Weights of a small transformer language model: untied embeddings.
Each number is 128 + 32 x the weight over its row's rms, rounded and kept within 0 to 255. Layers, rows and columns count from 0. The size above them is the row's rms in percent of the matrix's.

# layer 5 MLP down (transposed), 256x96, rms 0.253, rows 43-53, columns 0-95
size [ 96  92 105  98 105  97 105 111 105  95  98]
[[164  81 141 129  55 181 131 161 132 180 106 133 123 169 196 143 137 143 130 118 115 167 166  97 120 181 137 128 170 151 122  74 192 116 121 145 115 162 128 167 119 135 143 120 114  45  95  41 170  88 163 155 163  80 140  73 172 123 137 143 146 111  99 155 147 101  78 146 120 138 152 123 106 105 159 131 126 138 128 136 140 170 143 177 127 159 145  77 149 138 125 133 203 148 132  98]
 [141 115 139 116 115 158 112 173 123 133 115 130 111 158  62 131 114  71 112 128 165 200 131 175 105 128  83 160 136 120 156 129 121 152 178 189 101 124 117 130 148 125  80  84 157 124 119 104 178 117 128 144 118 134 178 134 104 140 104 109 185 111 154 145 139  52 169 134 130 114  84  60  90  83 116 107 141 163  82 131  93 142 153 133 210  16 138 117 140 133  99 148 117 147 111 121]
 [109  96 115 132 179 101 139 163  72  95 129 124 152 170 128  92  89  89 118 170 146 171 133 160 129 119 179 124 133 229 116 125 158  96  85 130 121 113 141 121 126 137 158 144 188 128 170  59 123  93 170  73 120 153 122 117 121 135 139 151 114 132 116 171  90 156  53 126 123 104  88 128 161 113  90  72  67 157 150 141 157 149 136 113 110  55 119  81 148 154 166 106  70 125 146 114]
 [156 106 150  77 149  84 116 105 144 102 144 105  71 129 128 143 115 127  75 100 124 118  62  93 108 141 128 115 125 118 114 116  59 136 122  94 137  81 142 201 155 119  75 148 168 152 165 169 161  38 132 107 114 162 124 130 103 142 115 115  22 171  83 212 147 129 118 178 104 176 155  95  79 100 123 121  82 116 122 132  91 131 150  91 123 129 119 132 129 113 128 141 138 135 127 157]
 [123 166 214  95 133 115  78 134  84 154 146 108 192 133 122 157  84 132 119 136  59 106 136 130 105  68 104 138 142  91 110 139 151 120 139 131 119 160  79 108 154 136 139 165 165 114 147 196 138 144 125 145 133 108 178 214 165 112 110 155 111  41 150 113 137 147 114  84 103 175 186 141 156  95 158  98 120 163 131 149 139  99 154 119 146 118  88 135 161 151 134 146  69 172 164 156]
 [127  77 108 147 139 159  65 127 130 127 186 156 129 124  91 162 125  68 134  69  94 135 185 164 108 117 159  84 156 122 182  73 122 134 164 161 144 152  69  85 180 139 139 121 160 185 140 128 175  90 110 109 146 154 148 151 143 195 104 130 115  55 117 144 107 135 134 161 147 147  95 118 158 161 151 160 179 140 158  86 142 123 132 193 118  94 183 121 120 146 127 130  78 129 162  89]
 [149 155 110 116 166 136 103 140  79 117 128 124 109 162 142 196  97  42 129 125 102 149 150  79 161  92 139 139 121 115 123  89 161  88 174  97 104 161  86 100 137 133 129 199 131 183 147 121 134 110 151 175  82 104 144 111 154 119 126 107  66 187  68  93 107  82 141 112 120  98  78 135 135  99 154 108  87  74 167 135 158 110 168  76 113 201 119  89 133 113 138 104 104 105 142 102]
 [156  94  90 169 166  43 151 141 111 139 126 116 131 116 138 130 113 121 131  94 105 131 100 149  85 129 134 144 121 119 129 166 181 122 132 103 147 109 135 132 118 160 133 120 193  87  61 144 141 168 113 177 101 178 121 173  97 136 159  50 119 193 187  97 139 132  87  79 106 159  96 184 139 138 150 144 116 154 137 229 133  81 161 123 126  98 131 119 127 110 143 142 177  92 179 103]
 [129 116 131 129 141  45 135 159 126  88 168 128 167 107 135 135  54 141 112 187 192 135 155 128 135  81 163 143 133 124 107 151 158 106  80 147  66 124 121 165 141 161 157 161 165 111 117 121 148  77 119 162 133 181 161 143 174 200 101 146 134  95 134 116 158 157  86 104 152 164 145 139 143 161  97  86  92 120 124 174  75 120 115 106  51 146 104  84 110  73 113 144  81  97 135 132]
 [138 130  97 181 158 124 102 146 143 131 135 126 124  74  87  48 151  81 136 120 118 131 103 119  90 200 159 107 126 188 113 176  67 118 112 121  72 116 147  47 113  99  99 158 148 111 136 162 130 102 151 152  87 105  99  93 128  95 149 181  92 143 139 153  72 173  90 170 182 136 123 110 187 145 188 148 163 112 109 104 123 143  89 164 115 120 130 146 130 170  85 126 122 162 105 158]
 [129 162 169 127 121 165 143 146 117 180 186 151  93 174 154 114 127  95  27 175 134 119  89 176 130 110 107 123 135  76  81 132  63 128 164  80 117 132 186  97 140 149 172 158 132  74 110 188 158 136 108  83 118 158 107 135 114  85 105 146 116 106 102  88 128 175 152 133 109 129  93 151 181 137 142 114 111 134 113 169  88 115 117 149 111 125 140  91 131 122 196 102 206 119 121 128]]
# layer 5 MLP gate, 256x96, rms 0.287, rows 44-54, columns 0-95
size [ 96  93  91 112  93 103 110 108  88  98 111]
[[ 90 193 111 138 133  83 149 140  95 184 169 106 136  96 124 117 113 153 161 135 166 109 193 136 125 131 122  88 137 178 106 115 139 107 122 114 106 149 121  77 128 109 111 184 123 144 136 120 111 103 102  85 124 146 175 145 185 163  98 106 155 111 169 141 152 165 131 158 138 100 152 139 120 186 134 152 117 173 103 124  39 163  85 105  78 113 100 145  28  85 133 102 150 162 196 120]
 [120 104 121  72 128 124  97 133 112 117 110 134 143 125 158 181  92 124  71 120 189 183 124  92 129 176 162 132 113 101 144  66 119 132 163  97 202 104  91 127 108  82 139  62 135 151 123  68  85  63 134 171 146 132 154 140 140 121 187 108 126  97 102 111 116 149 182 175 150 115 145 164 144  68 141 140 181 155 166 161 112 118 106 135 135  95 133 172  87 161 135 199 130 169 108 128]
 [125 110 162 136 130 202 121 105 159 125 129 152 111  95  84 149 129  95 159  87 141 145 107  96 101 140 166 170 147 199 102 137 124 134  85 121 136  93  74 156 152 115 120 152 114 197  83 150 142 128 120  94 197 159 124 108  86 123 116 102 159 119 135 163  84 117 152 129 138 154 135  68 139 144 122 108 127  81  92 175  81 127  64  76 112 105 181 177  36 111 162 142 173 130 119 105]
 [124 119 142 138  62  98  80 171 139 143 123 166  74 142 163 153 196 146 109 136 118  73 153 101 149 130  87 109 143 142 107 173 149 117 134  79 122 120 182 174 101 145 143  99  81 189 151 114  90 130 113 121 126 101 122 118 137 105 126 142 130 204 138 119 140 150  84 135 114 144  59 101 100  85 210 155  96 123 156  57 166  63 153 106 140 151 142 101 130 101 125 166 124 144 184 102]
 [132 107 142 111 101 150  61 122  88 178 159 148 156 144 134 189 121 158 148 185 137 141 111 112 166 154 179  68 134 141 148 131 172 132 123 121 146 142 150 176 186 130 178 167 128  99 102  93 113  77  88  96 122 174 144 120 145 122 191 211 131 105 121  66 143  98 118 114 178 183  84 128 103 174 122 162 137 124 117 141  97 132 109  83 112 110  76 129  84 136 101 156 181 172 132 129]
 [183 156 123  90 119 126  86 133 111 135 113 115 106 115 154 128 163 109 103  76  86 101 144 140 168 191 161 149  23 122 170 129  87 124  94 116 136  88 132 102  63  97 145 167  99 157 179  72 154  98 100 138 154 123 179 129 118 112 124 148 156 138 137 136 173 102 113 154 119 133 142 100 116  79 129  56 128 157 138 138  83 163 179  86 146  53 174 110 121 100 138 140 169 129 166 152]
 [ 92 104 197 121 120  64 129 139 122  89 177 123 126 142  92 142 100 148 102 170 133 103 135 123 111 155  99 159 149 122  99 136 180 155 133 146 168 156 145  71 134 142 136 118 199  92 162 112 167 131 140 102  95 126 126 151 140  77 100  80 193  85 121 133 126 207 113 159 133  86 109  85 135 112 127 135 116  63 133 173 101  44 110 124 143 122  95  79 138  95 203 135 157 135 104 152]
 [192 127 181 156 133 130 153 102 141  92 110 132 122 140 100  96 124 168 153 154 158 157  92 135 152 182 120 137 154 121 161  94 144 100 131 135 170 160 165 100 118 131 190 161 142 188 130 104 170 166 115 102 149  68  82 123 157  87 162  93 106 142 130 222 131  72  84 151 120 127 197  78 129 110 148 120 170 108 142 155 174 159 145 155 174 118 185 165 152 125 148 131  98  74 118 119]
 [180  97  97 137  78 115  91 146 132 112 154  88 121 160  62 107 143 142 126 114 133  96 135  36 107 163 160 144  90 131 139 136  75  97  96 129  63 131 201 176 140 109 112 151 155 111 102 175 161 150 160 114 120 125 104  99 154  68 146 189 131 157  46 151 129  88 171 148 123 140 132 154 172  79 182 155 146 106 149 121 140 154 152  85 120 158 123 152 138 130 110  76 130 123 164 132]
 [178 161  72 136 132 155 162 103 127 161 156 111 143 145 122 156 168  68 156 153 165 155  76 133 201 132 140 139 100 145 135 156 130 153 139  93 156 165 137 185 129 125 190 177 163 121 142 105  53  98 172 169 178 144  97  84 160 174 138 122 123 118 163 167 150 100 127 138 121 153  97 130 147 154 116 103 124  63 185  96  76 147 117 131 163 149 118  76 147 173 128 139  99 136 190 152]
 [161 103 210 165 155 110 138  81 182 165 104 122 118 121 104 119 144 107 156 157 124 147 167  90 128 178 159 190 104 164 129 137  84  88 121 128  78  86 154 162 133 122 144 140 121 130  90  90 118 115 150 109 104 161 139 154  98  77 113 230 139 101 149  89 135 141  98 146 114 113  48 128 146 129  93  76 128 107 125  98 143 136 163  66 122 118 146 116 186 110 159 179 163 174 113 110]]
# layer 5 MLP up, 256x96, rms 0.266, rows 44-54, columns 0-95
size [ 94  98  96 110  95 104  99 105  96 103 106]
[[149 166 117 174 162 107 127 137 142 189 115 166  77 115 203  68 137 157 178 127 126 140  94  77  85 150  76 133 105 117 171  87  73  78 141  98 111 114 140 113 181  89 122 118 136 137 147  98 106 119 149 163 200 121 108 158 149 140 119 166  92 171 145 144 128 111 168 120 145 135 107 124 140  91  82 142 147 185  84 135 123  75 164 130 171 100 130 119  91  66  77 172 145 143 152 152]
 [ 83 109  99  82 168 159 122 115 174 146 178 153 120 169  94 159 149 144 131  65 112 126 171 107 149 167 146 157 106  91  66 152 123  99 142 185 124 142 151  65 164 103  99 182  90 145  62 161  97 153 185 113 155  78 122 163  68  74 103  91 142 131 135 143 127  71 127 123 155  73 135 111 129  89 128 126 184  68 159 134 132 128  98 115 140  90 134 130  84 141  91 129 120 154 145 135]
 [120 151 145 131 156 148  85  78  56  84 131 105  67 110  85 150 114 140 141  88 158 123  92 153 158  93 144  93  94 171  86 127 133  96 109 131 195  75 120 158 139 101  57 125 177 163  96 203 129 134  84 115  75 138  92 144 146 136 140 126 128 170 122 130 107 129 127 145 107 134 150 117 105  72 109  70 149 120 132 141 119 104 160  98 151  91  93 117 117  87  67 127 188 171 148  77]
 [126 164 118 128 133  87 118 123 125  85 169 100 163  73 167 166 121  54 155 174 102 120 144 180 131 117 105 115 114  93 164 112 108  88 136  96 122 127 102 107 184 119  96 116 141 140 186 137  88  84 159 133  88 129 157 143 162 157 148 166 128  80 119  62 159 179 162 164 133 108 151 130 165 122  89  94 128 154  84 194 121 155 101 110  75 112 156 150 195 138  82  77 116 115 144 187]
 [203 132 208 113 109 135 116  79 177  94  17 108 131 141 195 133 111 166 133 125 127  97  80 139 183 130 171 149 123 138  86  72 147  76 160 125 164 168 107 170 119 169 117 140 135 125 144  66 160 102 100  76 122 129 136 131 103 178 133 115 120 157 148 165 136 105 111 166 157 166 148  94 112 126 151 143 127 119 178 151 130 157 127 185 130 150 160  90 140 125 128 120 172 140 120 129]
 [116  97  81 146 136  57 131 101 154  94 143 107 139 163 136  70 113 148 153 103  95  99  98 136 111  57 122 118 117 124 192 102 114 192 100 129 137 144 136 146 129 141 161 132 104 134 149 155  81 153 141  97 119 137 108 113 105 132 104  61  55 119 177 184 147 114 137 102 122 204 173 113 129 135 161 141 183 183 122 119 130 104 134 122 204 166 108 128 116 122 143 197  82 142 145  71]
 [172 170 158 193 132 145  86 153 122 150 201  81  74  77  98 144 178 128  88 109 104 128 115 121 138 116 123 147 138 136  90 185 132 190 192 130 163 164 160  73 150  86  87 122 183 121 146 133 166 132 133 144 113 161 106 136 119 135 116 158 167 164 153 156  50 166 130 125 101 159 103 164 108  92  79 130 122  88 176 153 151 113 121 161 164  78 128 136 113 138 168 112 150  93  96 133]
 [146 174 103 117 153 102 169 107  96 116  59 126 102 103 102 170 133 137  73 146 136 165 115 162 117 157 109 161 144 131 187 141 134 137 169 125 181 138 115  80 101 160 156 126  63  84 128  92  96 140 149 100 157 134 109 119 145 166 175 179 112 188 109 123 139 142 109 109 103 119 151 148 101  83  98 155  77 120 175 142 143 160 189  78 156 131 204  60 141  89 105  97 146  75 113 112]
 [ 64 153 174 145 138 131 172 107 150 161 135  56 163  82 113 118 117 124 133 104 141 106  84 152 101 159 128 202 103 144  98  90 108 148 155  90 153  70 119  84 155 151 118 160  84 115 103 130 132 129 191 101 110 112  89 138  43 128 126  98 120 113 172  89 148 145 165 201 146 105 108  80 185  90  84 114 154 158 160 166 164 118 107 118 168 107 129  81 147  95 127 124 121 154 109 116]
 [167 183 132 126  95 152 138  78 145 138  94 174  95  94 145 121  69 151 126 162 121 148 117 101 105 169 169 104 134  82  72 160 111  99 120 128 137 154 146  94  91  83  87 116 120  91 118 150 132 169  98 128 132 131 180 109 150 120  75 128 128  45 133 147 113 100 124  88  98 131  89 121 164  91 137  78 169 176 145 160 100  75 110  58 167 125 179  88  83 113  76  85 119 157 119  98]
 [149 228  89 200 217 117 177  82 130 118 172 151 143 122 100 112  83 143 123  72 125 166 120 118 132 126  93 127 127 126 133  92 137 103 166 173  93 119  71 111 111 197 176 124  81 119  96 123  92 130 137 149 121 121 193 103 117 166 143 137 127 181 122 124 153 126 188 200 143 120 140 141 117  94 144 147 132 120 153 118 100 112 165 125 166  87 136 107 132 146 139 116 103  74 143 156]]